Each number is 128 + 24 x the weight over the matrix's rms, rounded and kept within 0 to 255. Layers, rows and columns count from 0. Numbers have three digits each.

# o: layer 8 attention output (transposed), 128x256, rms 0.0394, rows 73-95, columns 128-255
# v: layer 8 attention value, 128x256, rms 0.0317, rows 74-95, columns 128-255
# q: layer 8 attention query, 128x256, rms 0.0317, rows 96-125, columns 128-255
# k: layer 8 attention key, 128x256, rms 0.0316, rows 96-125, columns 128-255
o73:143126098130144140132102128120136124152148109168112113168129126153141117109118108129104151134153115142091089134175137098148140124100117150102126141139150131126173113112188134118124160122163126157127111142089129081163183135115096113088095135114147137116162138129123137105150133119124143161131150154157134100141121125111112108154156120148107117105148107126144086159140125103107211133139
v74:145135133130128161118115122124114125154104147097084139124149141119157150116126119086156141117098125099129134103123165153148094157129133106093143138124142137161122149113116106105068097122117126129115152142167091159172086167119123137092163162108173115115136106107150152150152142088157122137092116160135096151145112182154086137134142097089146110112115121148110144125136108120138129126118
o74:139126148149136144109127140112122145152102140133108133132175163120156148148114122108150164091138077075105155126100114145136108138128152137108148105109086145171137135109111082137129088123140130130128157150153127154153113167105137141070177096114167129143094118139127130121171133116113117128090117140111130104092137166179036142141102093131135101128105100158100129139107139125138137113121
v75:125100147136149109088164131170186160113083132157160077140117176155098147158109109126109150090156149072151149132123121107138141090103136145146159133084153120144116149118175113125150111138054112146164131146132104122132115095149152154201127110141122119115143084086110119106107150108126127161142145130086140128137163139145136138132135097101096166156086162135092121150112129062133097154105
o75:115123158135155112103166102177079154164118126144212104115124169165124154145089137081127118102135146077151113086123107129155144104097101132085116125129164115132118130101138142096134097118061122132143086120151111112150123104108174154132093144151118126098110169088145110111140102129152148119153130183133135147138122129160121158148127138149132120143122173136134118143104073113120123114134
v76:129068123107128139205081118183142131133152096106132149119096133078123128134112122133127137089133140124139147146109147132110101126162164132140126120136121172103149131157096118138132137139073094105121136122142112163080124104129137109173123125095140111132084121129116173097150121141106109132119120195134118101128127133129186124167133165132107100143114125137129114155130091142146119125137
o76:121080150153098187153148109135120119122143092109106130129132139079084086144086158144127147135144124087115104147118153117121086141119189130114123183170167150072156158122060107159127127131094113100139147112132123136097151127075125114144124118162156111155121127106129134125152147166116111147154113173141124114133150159107166124139148173118151112127137119108160105140144153084135114131121
v77:144140102137096112099127091117138100147136117147108124119122168157131125114120175135077143119125106119165153148120133108129144161139121111115150166119134181172120104106104066087096152154101142132125153125090114130136123101129127149106117094152045129113147136148147184121135113118165082098116140084097133109114126118100134159130102122140141151122169152117160119125155170135109180125095
o77:144138103152122131130148087107128116133137133102120100100089134157132138127121141141088111130075104122146172148133160141103147161170114066157124138110108139116152090114097107096107119122098129103137118107113125152173140115139122109114083105148037128121176137127112175142117128131142098096124116101146111125125142161087127157144089131135168117110131140111151162125137141141160161147103
v78:156139132150137123124126100135111128130124134129143127152107126100097130146134118111116187099090125083127114114179128135135071151127098105137097153137140112160139143106136126136122131083131122126133133102149142129138130166097087114123128117137140161146136123160159121152115147109147101127161056172069102138144127149112153119119140145120118120148093130171085124135140134085128149119109
o78:143102114167151137128135114105119121096104158104110180143111112101126169138115133109109179122129127113120094084144116131146089112122087110119104140148134105138137086105133160137121141091116115139106152083147113122128121198118084103102141119117130147159139160136147114135093120128138093119118128134128088142143112132130137112099150142126105119118110146150111156136141123076132146100106
v79:164135138154164108146126136113158123124131142102074126152103110148146117124145099116093156148148120118117125124136160099144118085104132159106128124100070152149152097109130147152125108144130157126155084132157143136099088118170161160129103102161147153100117109120119106141126145090184125140127152177121124143149155087112129136120168126091135136115155111137091102153126129096194108120096
o79:167130129139115133147135121108176124119133170122123155121099141188108148125140138119141145136171129122123141079132132096138135122093154157117111118075120184124148131085125128138137117118138151116129065124179129111118115142096187163087099095155124162135116105131123128135138145089161121138140074176142115093140154086109145162134162138091141138125144145150113087122121082106156122158132
v80:124140106111133092157113102082141143141145163133175146171130155151160149100114123092121122116137160139117101106131161118120097103167147106121167094114162111140170143134081132140129126124135142076099125141148119060147121173129161166080112107133087134113119093139152098129144125120100148117136142098186097138160103134117126128095146107125092111073097094136127077144073095130090113127127
o80:133122115108123108106142092130110130141141108135137121151127114115161148098147118106145142168160153153139126152092119117129076127150144132136181109154137133135151108100112135129175112156180131108146136127168128111125086130126150150045116105120156125128143165153120146155156137116116103120148172094170150172150128145134110152140138095106094099093086101158104110187077138157148113136108
v81:127141199142154126133108158146121095113131140108091133128153128126129112134126127123139155152140155139106119129111175161144146130132098072114138086137100083107115114135138074103115084126126141097134116164129168161139102135126144174145143121097129143131120167124109128165140108142131141127125121148133136141084146102124108113111075138182163137173083125141156118158144125153138133137166
o81:129124155156168128103101149114123143111116157117136098146153133108114110110121143109146113130117121121115130135126141119132122106127115098148136105146120104146109130104151083111105134157162154101101130147084174117112104115129122141133170120105142147131107115115129137166129100163110107121165091138139130111087145115129123137107101115159143107206111128106146118129156134112116150117140
v82:120121104131111118126118127148156168135144172181145114159131094120134168127128152131096102108100124129113120094149118104154092166082121154158125150126133085165126153157099128148158094152108124130140155116118100157185147095151129164137090138133168157120107136117156134108135109123137158077100107140158118145122129152110132140074072118118152129159151169119109168107087126102131135128133
o82:119103137130124111131105141145140112125172164147161153147123103123129147126126143117117099118121161106105120127148110100136153154107131131112151154152146063155106170122059123135160104138136151131102137111112077159156139102147137179125131146118165116130131135114113146095124149190154125044084103154164107116142128132151129123099075151101126125152152142136134176110096109126120112103157
v83:111160107114145136132147123146181126126135154171128112133136152070139163150097159115110113093147079110116082109134145139131129148105146149128120164116145105154169147082151093115126157161143141113125120090086105175166071152095112145084158118194104109121111164110143120132101135112109169143127097117116085170100135127121137148124136125126112117092145091164149151148134092090104138141127
o83:144122127092163135114150142148137137117146158134142121123113143118123136139096151116133155124134099095130123093135105144144121108102141145140137156164142119118172143083149137120146108181139161078121081065126126175166079133111140126110121120143129120119099146125121125146101125126127129133129105141158123173078145096123144165141127140169130127095110118169154142177121094131128138128141
v84:117136159123115142104151142135114097111140125113147175169108113159115155123114156087126138138119146131146150125099126119142164149148116098160152100154133104119160120129064099105082113130153097175105124138117172149138115176095164137156091165084101143104127152128111130149151108136128114130088114168123146132110130172109135157164130123143141154126141130103114111134120141101118128080175
o84:136175153117094150080169133081118104131133116168130168144140119139091130156130156101104145149110094098129149133127130135181119147130116134142145110133122167120108092113075099174104163104136096178117113184122159113129121123138117136118106165126094114118125142129115115129123125158175135111135121132121146130118171193083162127115162140107148180142118082101110110158147160121135173098153
v85:138149105076143111112118096108116127157103099138149122133104093156167117135095135097094128135166160146115116084120162086096100139123151099152152130155135099103172111111146103160092108143107134132124130122122107096146109104130148117121124091146112085174078118135093110175150096135124061119107143072168140158128123132160108097113081126095092102138155117124093131104151133099113136138142
o85:129151111118134119128168089098149142139114093121112108125113101163108068143105161103105179135180143145061120143146142068134130137107143129122125131175122131128140093139169095193141143150087106113087113150143155124167078128139151131102142120148105118159122153102121129135118140176157108138114112072131174142127149129165133135121069133124140142128134141070108151110147175105107159163141
v86:143086149106144109111132148103209136116120124147149105135115136080116126163136089149155183088132107144184129149120084128107149135111167122091091124106143084120120110160114157133103142107151133094129111164140103161162115157155097133149128136133134120139146133095166102110149139112144114129100094119152135152139134139123132081063145147181149143145133093114142144090071143140122103137089
o86:158113123112121143117146132122166181151138133142166121114138150099103131111133111139171163078163117141155158173131053111130127129083129126120143156122141136121120119130076163107120140096179120125131116154141153156132125163145113158169128100138121116145146124123121131125116164111140084148102104094139165134129146120151098125094128134179152095151137117161125155111129133173128104154120
v87:121121122108120128126101104162150124125139068115100112103084105185124136120147147138092136122182102158112160152153095114136140157143157158105120142121139162189126143162113088103115158148070131159163124150151105127106124125146111104080142124140144153153082092118076136116037142098113099097112079116122128118099169129192160137149121106124096144126147161101095144160123173123162119128135
o87:148140117146123143122156101154179125106103120099104129123143112158128136150176146148088150122140132140140124124142132184156130167178145142128146148131140159147151118134133129099135118185076124124165132145169077108092149140127100107106142104170171129143111122118094116106139129146130146111095094144164143101103161129162137134146110128153139136091127134159113130145110137078137128124098
v88:140128142086107157160136154163107089157125139081136120155093143141124150129142101117144120123140138111097135161107143148139110143159124121162135106150128148091124171130151123148119127095142115055132151103093152137084162117094137154134124139107141135190104145131175126120140102127135156084153122127166091175129119123144153149099135161098130145172117117082139068168156123143147136134112
o88:164113154081100160124128133099120105140171140106144097156124140162139190136180114121137125151130120127110120163114150162124100145141139135143142138148137112110128144130166153127110153126167113063113158125051155144081175125085124136124158108101157126154126141115148128104110087146123105116132149106136110149104129112137133140106171110070119121148114132086145088156150157124159130106116
v89:134142126157113119115142216140093183114141152096117084179199173142195084116092117126136117148093130112109133098146183163137134119151123143130143117084134078121131167112157109092171083159141119136154144103105123137137124162124094112144116124150197166106135105147170156129138130146102125163135106138163098146124145128118098114114152140153124098172169139148128104147134148148117144118099
o89:118126140177125131120137193135096164125124164123125100183146158126145099135098132132176110165112194116112118089166108111101136141139090151124158143120132106136108163099160104114146131135165144110111116129130116127129141171107116124125126135135170172146155139180168099118115144166142140124144081163122138137112130122131106159095131131128164106171177152174146106156157126146083131099116
v90:120148102150112128151128097113126142098109102156141073136139110097145102098119159145148128123128151136149133157106070104122132177108122141123131148082149156127112152142091112142124123157090150123085158141105092138067179142135135115125147085122108115112128151117103127157133119145077128144122107169138065101134139110148105129119173115144122164144144127095140110100122133112128159126120
o90:147153099139124145122115136122097108125096100144149088135119125114122106143095159128142136127118156127147099156116077118093097163115126160143138158101150136099110136134108127142105139142081165103137132167133118130117149148123124122130105124153101146164106183103131128108141128153105160144122079164152084122125096127108114148124129100149135161108153107139115126132141126131149131138139
v91:094112136150098117106127152153145078112113114115119132122121160173124108184161097131120129127162112142145136152135113091097106154145125131080129110125134138130154152120146128125172137151105118123153165121172134072140149133125132120142096180147148132165108139128146106129117125159128105101112104115150131122121117129111144150066167132139115145133118123169137143139163125145134103125098
o91:139148134207121090102133128154112109107164077141133122107124143159124127136170165149116167126156093179141172140151087123107084124121088141114128126139120152166177166133129114129140133150083123130137137092145144103128162137167125101152104196144156095122121107110100118136125093116119119121121112097133143111128107093097098114077179101119095149161106160139113124126130142106116110099076
v92:126078121123105101095129140140114120108135120135108126157116121151146184129114136163163167154089128108140094105125130135162142121172138132120164122131172160104145116140067119151111111128154154154154108131123077147120132085106127129090109130141117141130103122122104147170151111116155139158136103104125142100145097131139178157143128157092123158151114129127143124071098109119123139136175
o92:154077149128116082117139138146134100110109136140155147171116132168130142118114137127131145159117130114115100120098141130136132102185135118144160107151187147121123115160078130154107156157161135141142090118119111150120128109124118153108121127133123135103145104119143150166122126122163128134105085124114150100166087116127181142129134129091112133153106122124135134069121090140128132149173
v93:133140180107116109104108157105123109119109127126116142067154120149171125142112075108143091114108146104136124115081113139107147079099110170099060135149130153095164118094093119149120110121112143136138124114122127122134114140125140118079129157109110127136104112081116101132140092157153139171120120184096129152120106101169107120146100138168121114158114128120153099147133103122118134139092
o93:117142138119108109102073142121181121100096148151080134114130150121129123148152124105118138147146146157138162111097142122121189113080091175095102124147146201127151136121141118114123117122120133128126129114125124149152147120152154130083134138098149116157124140097141135129112138123143133187154114168072108157099159093168127102127092101133138129126066163093170112160119135157121100148101
v94:134097101168101167152143146153124091115106120142159094155185140140127178107138149145144174159163149118125134128131142093109128111155137128115150112119154133154079105170142115141101109139116131125128128110110149138108139143129150087108153110117164116154136126130153080095125132103160107213185118132129132157115146114109095121129095125138126139145146151065100196165158104091105126095125
o94:135096135129117165144146159164132136111117094101167116092154106131146140109123112138143174161136128121111135117097138144088135120153159061122115098132123112184076162132146156121121110106109140097109076125130154109096122124119165075120145120156100127126160090139148108134188113117143112135106096135108105135157101106139092149137123137176119125158139169098068173103154097082116155084128
v95:155176109117150124135119098100130145117108102108110142156217128121126119139140120118146162145132143126098107119122121125135131117112110121171143093093118107156107110121150173152174110159140109127121149141160086117129163141091140152164146130135128145130092116135128126078155115144172133143107160111119150130127131117150124078150136145152142131132110093104089133097108095130117162154192
o95:111152107132138120137114109105109134128113093118128101141163103112119146120067133135153142126123179152109123100139103098149147104117102127178128081102163118140096107118156185103116101141138116107153119121139109141088169132114154135179125127124122147131114112170123119116180127162144137136146148143131154128116146142154127102137107155138119149147111125100121131096121095134135153097150
q96:134110105096105126150157101135107105149129095125173123110142093117106148159125138122161124118148130100150085160091101159122131117155129105128118141146114116141151131141104143112118097141111166153110125122153104101127090107100176145125161134122109127147130114142106154145133154159112156124197147145121121171133136146125151142164152117139132136104124142159141140115154126179092133146133
k96:107113122126153147096115124119129102135123151138135121135124121148112114142130095101130144117132129146102118135122134136125149155128091130153109114107127150138117128131118141105130118133109116105117120126131124137138119115121132118117092122123120121086111108146124124107111136132122106118117140118115136122133088133142133103145125133127093117116142152143121140125111093125142124144141
q97:088189089123133107122135131138131109116164080136107118129134095164114125125119153141199170103115092100136141157065149132123164091158157101109107156073120115139140113120114146131081123119059165115104110144107132080155119103088165098169159150098095142138082118115127169109128116148120157170125097107075105164151123116170181087142092119163175203138137114109148120141099155140160138144105
k97:122114134102123093124158133144168117130133119107151143107138135104099145117095136126085131102112126139143104126123117171124144095126118126122082161136140126103112129133134112153084147161148146131137112138150121131133121145130134151172096156116122119131128139153122112138139124133152136103154108152120123119145130127118141102108149121108103143124088139148115109121127140096115127106119
q98:126169138115123135162167109149087137134109088105149130121075078132146095136143162130172124142132163110151146140093118178120102090166143151089100141089123133150151125129124150114136110100085191151121159153108095107137142099148193105207119146150078126171109125149155123085070182131093120165153150151127135178111145101125181108127168123110156150100105100104127119138159137126136143171174
k98:103117160127109123129103145129139086124187114134121117085122118112107135107101126142105147132133126130098115155136128158134154139129134117105116132119123110139129131144146093108112114164102136123159106106129141148167102131132151137129125120098137119150123121114115109162166126099142136140152120131124128130110106135102137155149101127124113121116137152109137153130099124145110123121091
q99:146155129128081131094123099133093140117125110105141109151097112139160126117134112143124109118092139156109148130155079084140134121116147131165115122119142176160106142117110150133153122105120105176091156132130130135100176110125163095162147141153179133112155100148145139062105148144073128104150119130105141107116118173098150111091125122155152125140093153101150111107145120103149111146094
k99:151110152123139117099122175133101144150137123121116124104139087135125085137143130117120124120137114116124110137131128170094116088131110127118104175099093115162119118128159106125131112122100156140132105168148132121106124146139114106174094134140068088179167132125129136129143133133112152128135123110118132132133112142109125097092161114133097111100131116118123127138143113128104136138164
q100:148123123169173125129110136099159123142118120144113130076126175157184154150113123122066159124101119159162138113179156108135118143117101169114153110143118088138076115136121110145138142124128085128153139096114135125084159117152073142093164118140171160122148134112166103132118089155158128142098139128124134127132107129122098099076080129142181119153119099131120161120115134148128139118105
k100:131156124137103140106098145077096150103108140150097123156128151164153095127116131109124079150145165096116134135125160102174107144125157130101165100153141155125134134110126129105122110121134132133148159140098113125151124134140097131111106089115157123155106149155120129106138140118110136128083140114143113182132137160144134143181114136142113173101198116122115121158140121121119150152119
q101:147110140162127118095119148144128140155120145122129154162137113115161103119175127127119097147141129119124132124167142138161092123126103113137123130159106112127119138133143112107117157138128164131151144140125172133111149139143122114138099126119144073139144126150140101120107133095096131121166132116158145120102147140102112174094192137098137098133107133129140096143108144106112163096162
k101:124095159112150123137090150124082126167093131156118157119100130182159128141112098083150108104116126133137132088119107072119132163114107124119139113145149097140112069114105145147152086111114102122137126111144090121134113122164080164081092150160137115111152122086142171151119114122176112120096140119142124150106121124146089140109119142174151110137139105112147160162124095202120117129107
q102:144123136150155098158097146164129160094123151139117127173099142124141091153188121114095135130147134130068067079140136109128119179123117086126168135151114121153136128129144121151140141125145114124158143179140102095139120175184095162102132129087133096110148123124129057140114148112148096103136138141186145159164128116106130115134129173144128123104132065124130125163106072137140204141101
k102:133140107156146153116156131130076149107120162139120145094132138090128157122213151146103057193124143122175166114102161147125129112161126124158135132150106079114144107098145104098149126106081113131124104127128123104101130162112079124087174154129150157172133137113157151146138111120144158166175163108143120121132138084120171128137127080142131103146113135148153157098102140119135167148129
q103:108161148117124125174137121121137129132110136097136129125085111137170130107139139106138110122150132150094135150117128113103085165134130106138125126135105158121166131140115161125175118142106147137117139084135119133111157133117133154124122104152105134156121116101129146137167140147142116129124158115164123134131160106136145154161167117106125089055127127119147185156156104132121139149149
k103:119153112118117126111116145148099131144125133119165158155129157165118122136147136133124139134135125132119144147119095142126141140130123115158145116125139158145119155096111117117103102121161141147110127176147112108101119135112101148144086130148167121108139130141152130136167149126114144151123119093126174100126105129075147122116120135135103154137097133137105079111130107129134114113109
q104:158158112075122106128146125133159096113139127105179133111164109110095107131125116121130144169126104109118117144125126152109123087155160128103127139142097180149129121140092098131149090118157147147094122142121134140156095066107170108170127119163130142113169113176134123124121139141065129123163116130110098156116100162128151092139122147093110145157131168097114161136141125111106137154143
k104:126145143100133162100134114115132116115135103139144101111123129132107121092110169128150120140118189132111135164123097155113100152094154148172107129124083116143128156128140133116105135109108171096074133133091113129122127109147140135174105133100090113108157143092163100149136122158108130137114098162112163075153112136069186155142131129141121119138137079098117095139116149119127118117168
q105:134143108151142112112100130152135099129138148157109147145164132085154148208174094133146138113099128128172114070129122078161124120122135116106149134120119120099095111156096122142142145113118122099174130089121115050144138159123073132068121109099151111116176142121154133119137145101114157100141115140100118130129120121134136106092116100133157128133119151165124107096145103108133140136098
k105:123126129167134135118154148121126139120099140162132116121145101118148121107089123162113138089115175138131113096134104069141120138119119121114108127151150082140128157098126153083100070095144128140118118161125131164131133116149114139122131091148104140113126102121116104141142096125143122141114126157150124110106130139107102150089151129190135152109197112112119180105146100127146122148135
q106:124144141137090148131097151148127117105075137082106095114179166129137165087137126127166120142143164131076173131135127066161121125124152137191130107150121116131179158152096076106163152150115107107148080110153125116128160134117150128074122174126152112121083118138119135102142109120132134141127117121109127176155125131141123084138137107160160117102090099110127143129106106128125169168130
k106:154138121144168123130118158147121100099112151109114118134145149132128112110112141142111163129141110146135108086109160141174126152122107106099120145134159109103098140072136124108105146099131101093180124150110097167130098132162130131147173124151152173130165143089133094130109128095114108134113149140162122091155111122109072112093102133091123138144171103122094127141087122083118148106100
q107:154096143134111145114119134086132138139111157134120103112079141179126140100119138164126097126106137117102116140151119132140114105134109115139163096149151122071146141104122114132125122154166118180126142095143134181157089097147144134080108134143152139105125117109145090201126113106130090127121079128121152105141125163132086147137136139138143097103091073096121096152128120135141163135124
k107:133134134143120116167102137150105126132135112118104113126107141091128132143156120115077141180113119112116131112132131163146120141082142156187173144178112128149135145109118128126132186144158086121134106107102103087124119138128080135108153108113114123144153097125109093115147118131131133142127159169118117105138149107123164116179118108130135084109107170123158158152130117067138156123119
q108:127134132166133127154162137126134137145116117141123148171105150144126148163111116099113094122143072128138178106144147105115080138112147114113121119153122095103129101139118119156139154098148145164125177139163105144109124157208103168141068118159149128130121155134145121116139116079126126123108158106165116109141088127114157159124121155140123137148145103153106131114127077111137132125173
k108:114111128093124107124144109126126086155123118094151116117135103136103120141152147086104108156111124117160129139120147137075100060127122133123119114159126135099120109140110154176110134160142123149136176137146096168116059165087162111121180170108093139134127081175110148155114142152127127139119122161098120164082160103144134163105136143093124133131078146139183156104147121122099118105106
q109:146185143112099126117168146066167080139114130133135132127129103124081098078091127136160150193166146114122108173122098158129114126154158131152078151121108128080129138116131152121104152152148169143089124134093151127106133123069145071169144079106088121141141125172125109157128151116115123153100072161128149125138152116115117119143089130148092155152108147132138132077154202082085200084128
k109:128154107136097083158138126134129106145144121134139087123108088126127169107139151125118122115095089105144125104132127126115123126126128114103136134128110158128139094191132123161137109137129155130086122154174098122129087138104112130114118126185157139157121089166108174121109125102129105124148131103092122138097122098123112149150170116136116124128106178155130098142127112169127097105125
q110:168091129165167152115124150136146063076119147141134109156103135148109142108146131107151159108150131127128076149152142125165139134173100134188138144131131142146094115113119145088142182188103116124153130074154087117186110115146067112119133112148152114107153069154154129135079108142150142121135135170163117095140092084127132147137110149146092098162113169100103137113129126127110116143118
k110:126124101123143135151117126144151140136170141112163095076146126162134123103147105148121081138118120121062136082129160106125124150151106103085114130124174142146173133133126092136146134149110100160147132127149128175114163092116130124155117118086122119137130163140108123165120145131123113113118085107132140116162121164127127122123149167101120129103152099115151114120141115115170142148166
q111:144144125125119121127105148159153131119136099100126072098172157105081178158085135118129136102118157111117177126140135140099129140142136133156113204139108129127110125122129143129134064112114131138152151186125147137149117144144136141107107146080129124184103163104131121150153122184138126107115122126128140127157156123116159135136162118140089096068097105113117108127127136094126136125138
k111:097186119103090136123157118132120100153168120126139143095082123171138139088155127072102064066123119141069106187098086120114095113154150141138104109073131177165131131159128135179124145151114140151150109147133102091164142128136125122173118120135098131131149122116133165147133116119142161149171115103161129144134117153146117119142162116134136103106133141120092136146134113168110105103105
q112:123113138127174102159156165198101166165172177158146115101140143116106173155167157131092147094108119111136141093146204123085125151141134100097132044103099117139152128144124141140136108108134093140166121151175154110131146140152090115097099136143156121076182087139151112128111086104157144133103144122126094105128108064087113101099144150108096160135142118116120169095135171099130151156132
k112:105076129123095130166097119112176065134127103086128138171137092110141149112141136101138144078091152127171119162100122078156124105174108138133144135101130160110150133093105113183149122078113147157131136126128097120132125141154122153079147163162164100175092128119134149111111112107105144150140127118107118157149087126148151099134128077114128142092112129169140112094126105167138082075098
q113:106131142132114103116119133168122070099121131148121095103117104172166138130130198157087122118171122112131145141123098161148142058133132116114115161089101150140119128155113135114137173107140150173104149141093153134096115097121153099169128135132140123131106165092098117124105164170110144137152146117120129134118142114141141091174139106066138126152141184128123109120134137107072120100122
k113:110127111090157103184119118143120079083136144092138206140163128128137152149128119124134152087108158169116124161110112115086141122133112131112124138175130133101135121137149135192139124135157155128166104143141127129113072131125147127090142142153135126130129135146147124142112144106147124142137113136107105158170138139110146109081157100121137131088109142178137149126142115150146128114120
q114:135107161159153157117135143103158148136124134151116135125118134126149106142128132097075119105140125123135135134152133135140128143115112083131129122113173093102088108131157106113120114127118089185141139133111142164125179111136131150160140109112178156118143084095131131124128110110149117136120154174133132069121109105088127156111117136174134142145131124125095147120150126100126147111125
k114:152103121203185121110121158105108181156095153202075086154107215140128113169115123145109170188171110120134148040145183088210180205160119068160185105172098033108121141062157128043103167058168078054161122089146171142109139114126058116055179085112148141111166124108097069128094101121134096122111179115205143105149136121161061169096096106200145130165159061124124203132112124086137152147131
q115:149099146207136140130077124101124128155088155166090149136109181130121102132097099101091097157112113122122114091138125140180199151126084128152109175121157107042071118077165122103147140107109122134131179123113117136167175149121108190137157088103159139127160112110145080192106133098157180143118113199155138086136076099107111110136082127154138097185140076138110170102103121121148114103104
k115:141161124045105104127127119120182132099193099121156147147134093108092079108122133116147126124156140146125123182149060161101144105092123153115082152097143175146118113143150131161086135205114150136136097152147125139187124120125165142227103122123073108149147144145145156107144164138093108123148084136112143153116102132078150103077128129108119129115125127135128077168128152164099105112174
q116:102166169132073089113111089143114092109094125122203137128146102120120110131122132119183121150097111139099152137078124160136139127165144135153113121087112204153171185099132186098144131110120161116090115131154108082152102139133136115160160160135087110123084153169144141139124151149126112156141128149071117158137146084141180109142105129083073157113117103112107132118145131120107075118076
k116:143140131142158122110092174120124161108115152141110151148116170138152087139175102113121119199151139130124178074151177091192140186137103102147157086163149134153126119072136122094148173140109049145191130089104138168133155137137120118097195125112150162118159124091101134089149128138114095143119160120159137150121127136169109123099076098178140121151178117149155164109129134148142156172144
q117:154156116117141123182139148098112139136120111094108056155141143156087125143096126079133167094143183115134178152127131125108113109133110175121121125126109123121163118101136145090154162096126141105130141145159151119148130184132088164090140099101102141149147164138137137156129118165130161159176100107187112143136115153157108103126153115132121117137116135117143162128101126140155119170096
k117:092131134194152138101105172055121183124089147140124107125138178118196155133163135124137151120137175158097126122116191112144127156107132082128175123149091105152144154147138150085152141113160093131146177138082177139079127119111081104113131115156152171139141089080120133103130094123160067138118119134150121122119182144136085166090098146156157166149150134114134162127142131105146159124157
q118:137149089105091121076142126104113117124119102146108057117096111162150113103128103074149103075109116170115156136128110117147088072118119143178116085106133179142128157135144113113181116090099128104119106136105109134191128097099205142137147104129166129134171117149135150076088135126092091186086136098094133129106115161163145160101118121123129201135185144128109116127137128141158115134103
k118:111120125143121147142156119174139175131122103107109176128167127085091123110127178173103132143124123105117122140106141148132082114137127135143174149131119101127137143128121124145145107125130146092160118116111143120117145105174143154154137148101141154131131132109130129165145107132125139133176146131125164136102137098129147110123108126112123158103107139120143129109127116117126121109135
q119:116136122079144088085135141191145132130185164128130108140158098151057141103124154118155146128106127110176149130164124159094128122154130123095114124164114158157161121123125188134146113158176185088146122148110129173065081131105145120105139177107122174084138151105144116111144127159108117152112170123082161184076129124137132061165127125123126125140093094085121123131142133144109147109170
k119:135116117142175147121142111143140189128140082134137144150137161103130123151111103115116111173143112146116172075124160106190126123113108136135105137129143076126099150070144117113092169108129062121176145152158144145145148117134101153138109125090109126137149119159135158153122135089103086118082097115115101136183124132110116147107102162102133139114152121156161174102111118115112132128123
q120:123113111131105140142120117083132155080122130162116134134145112142176109149098201084132133128149107130082124150127116146103091131118181152135113088153130162148161138117165118115119179116128131132106155106087154079137154092068064137127111160100138150106157156110128104183175149137115111137112089167148126114112100119106145179211103124110135150089133093112102166114156112152132090142177
k120:094120169140124121135155125153116124121134137119129141139100124126113138145145085145107135127129116114108141120178105121118150163117116132136100129093158125131117131141116167169138124102133153113127121127117161165115162113112137114115121118146130156132095134185140148141088139121119146144098107122125128123144164115095132110126126111130108104121184108149136136136142127128127146138131
q121:141097157175127139127108115146180162141128111119135203118153135151119101169104146086130139120138115158103167126085178122110119111130137101138146093165112142144145111098054132185100132112114124088132138069147087168138136161124098155171142137129151154113147136097128107115120112140165104151120084144116145164138097133110132111048067130122138171155080118138123137132126129127143100170141
k121:143127146126130122114118137136113098102100129077141149138108139095123133140128098126106126133125123130120166103109142103125110153128139163146127099135134175130111136124138107147187142156135150145125082140135139122107140132144125125103114145160105129111098110153135144159150147135119095134123145038124140130115125090152127121139161134134098098100108130133118135117150108123126132130129
q122:122144129122120124119145122121096160101139128139106080107165125111150106075096100093119146116114202127118137128146134144119146115111095174096117130146131125112101117143086114143097115134104145157139131131133138094140129135134145106147122151132109112142139099122127091152134119116153098121066099154133125108154117109089185121156158170095143149160132136134116130123145075135115120103103
k122:148142131165135105096120126120174126129103132125109166131104138139119140114120143164126130103146144128126135143121138140111126124131139145151121100144101107153121124157106189163093127118153101147147127151115119127131124152116121100110126125158137120078097116090094147112114144149114161137139153113114135114120117115135095125160142146141087106149135110122126122130157138113101116131120
q123:106100093165116128124125147130146137142089131154129121127128119118162123135141124115131136126159122111124134067131128119096130147140109127036142107076115094087086107137171107098135137157155119134147150098132159166127141156193139139134100146093090156163119149111148129104074147120149108074153128082094107125125123104103126121098131148154157123088163138141137142125126110142111108141180
k123:152095131109099148135160104184146153110136122124177148122115096083111128132122126163148105117076122133111135163109120117122113151119161086137132140139132145160140164130120113166152135139145141131106093103118099118157131100113181143148131120133147096132163134108115145143141137126121117158156128115087158124163125189145123128136119107111141107135110128169120110140099145112120106124133
q124:126104117136109136096154140193145112119120111097130100117150123129139136086147112092128119144100145128117089132139103121115134140169127111132157162127150117137082128108056101148148154115119119123159151099186115127127121078118100157120102154078132138119121142063127142146142114130104145138120148094100127132133094172119136096107137136118145149162137120098134124148111125115118098114140
k124:115148103147122103151134125110119129129123127139163150133136150141127142185135119137152162153128113089128137127118115134120091106151113130105143104154139123101093121141095135186108148154128160139096138148137097103125129122114088087122132093152155127128121114141130151145128120144135110089122100124116130118120129119159089152123145137160124102084118153145145114114129137154137115112112
q125:127143164093151129102096151127123162134119142142110132138110202148134102159185128084070147160150178170123138114138170108131134156127123142094123091138164157162176133084129126110162135118162108096129134136133119068117130095167089163095174145141124172106148115121149074162109103121113071136135151119138129146117141118130086126087085151151103146103154119144140148138159110094144088129104
k125:120139151134129072123160132194141063170138128075132086091125112115169181112104146133131137075076093101137142155122091143077096113138109104122093143093126138135100125167172099152130121115137186134109121159145139152106117150144191106134103178133108136134146155109096153153136099104118156107119065114102104133114105117134147144123119101148154133134074169154143112095122165155108103122127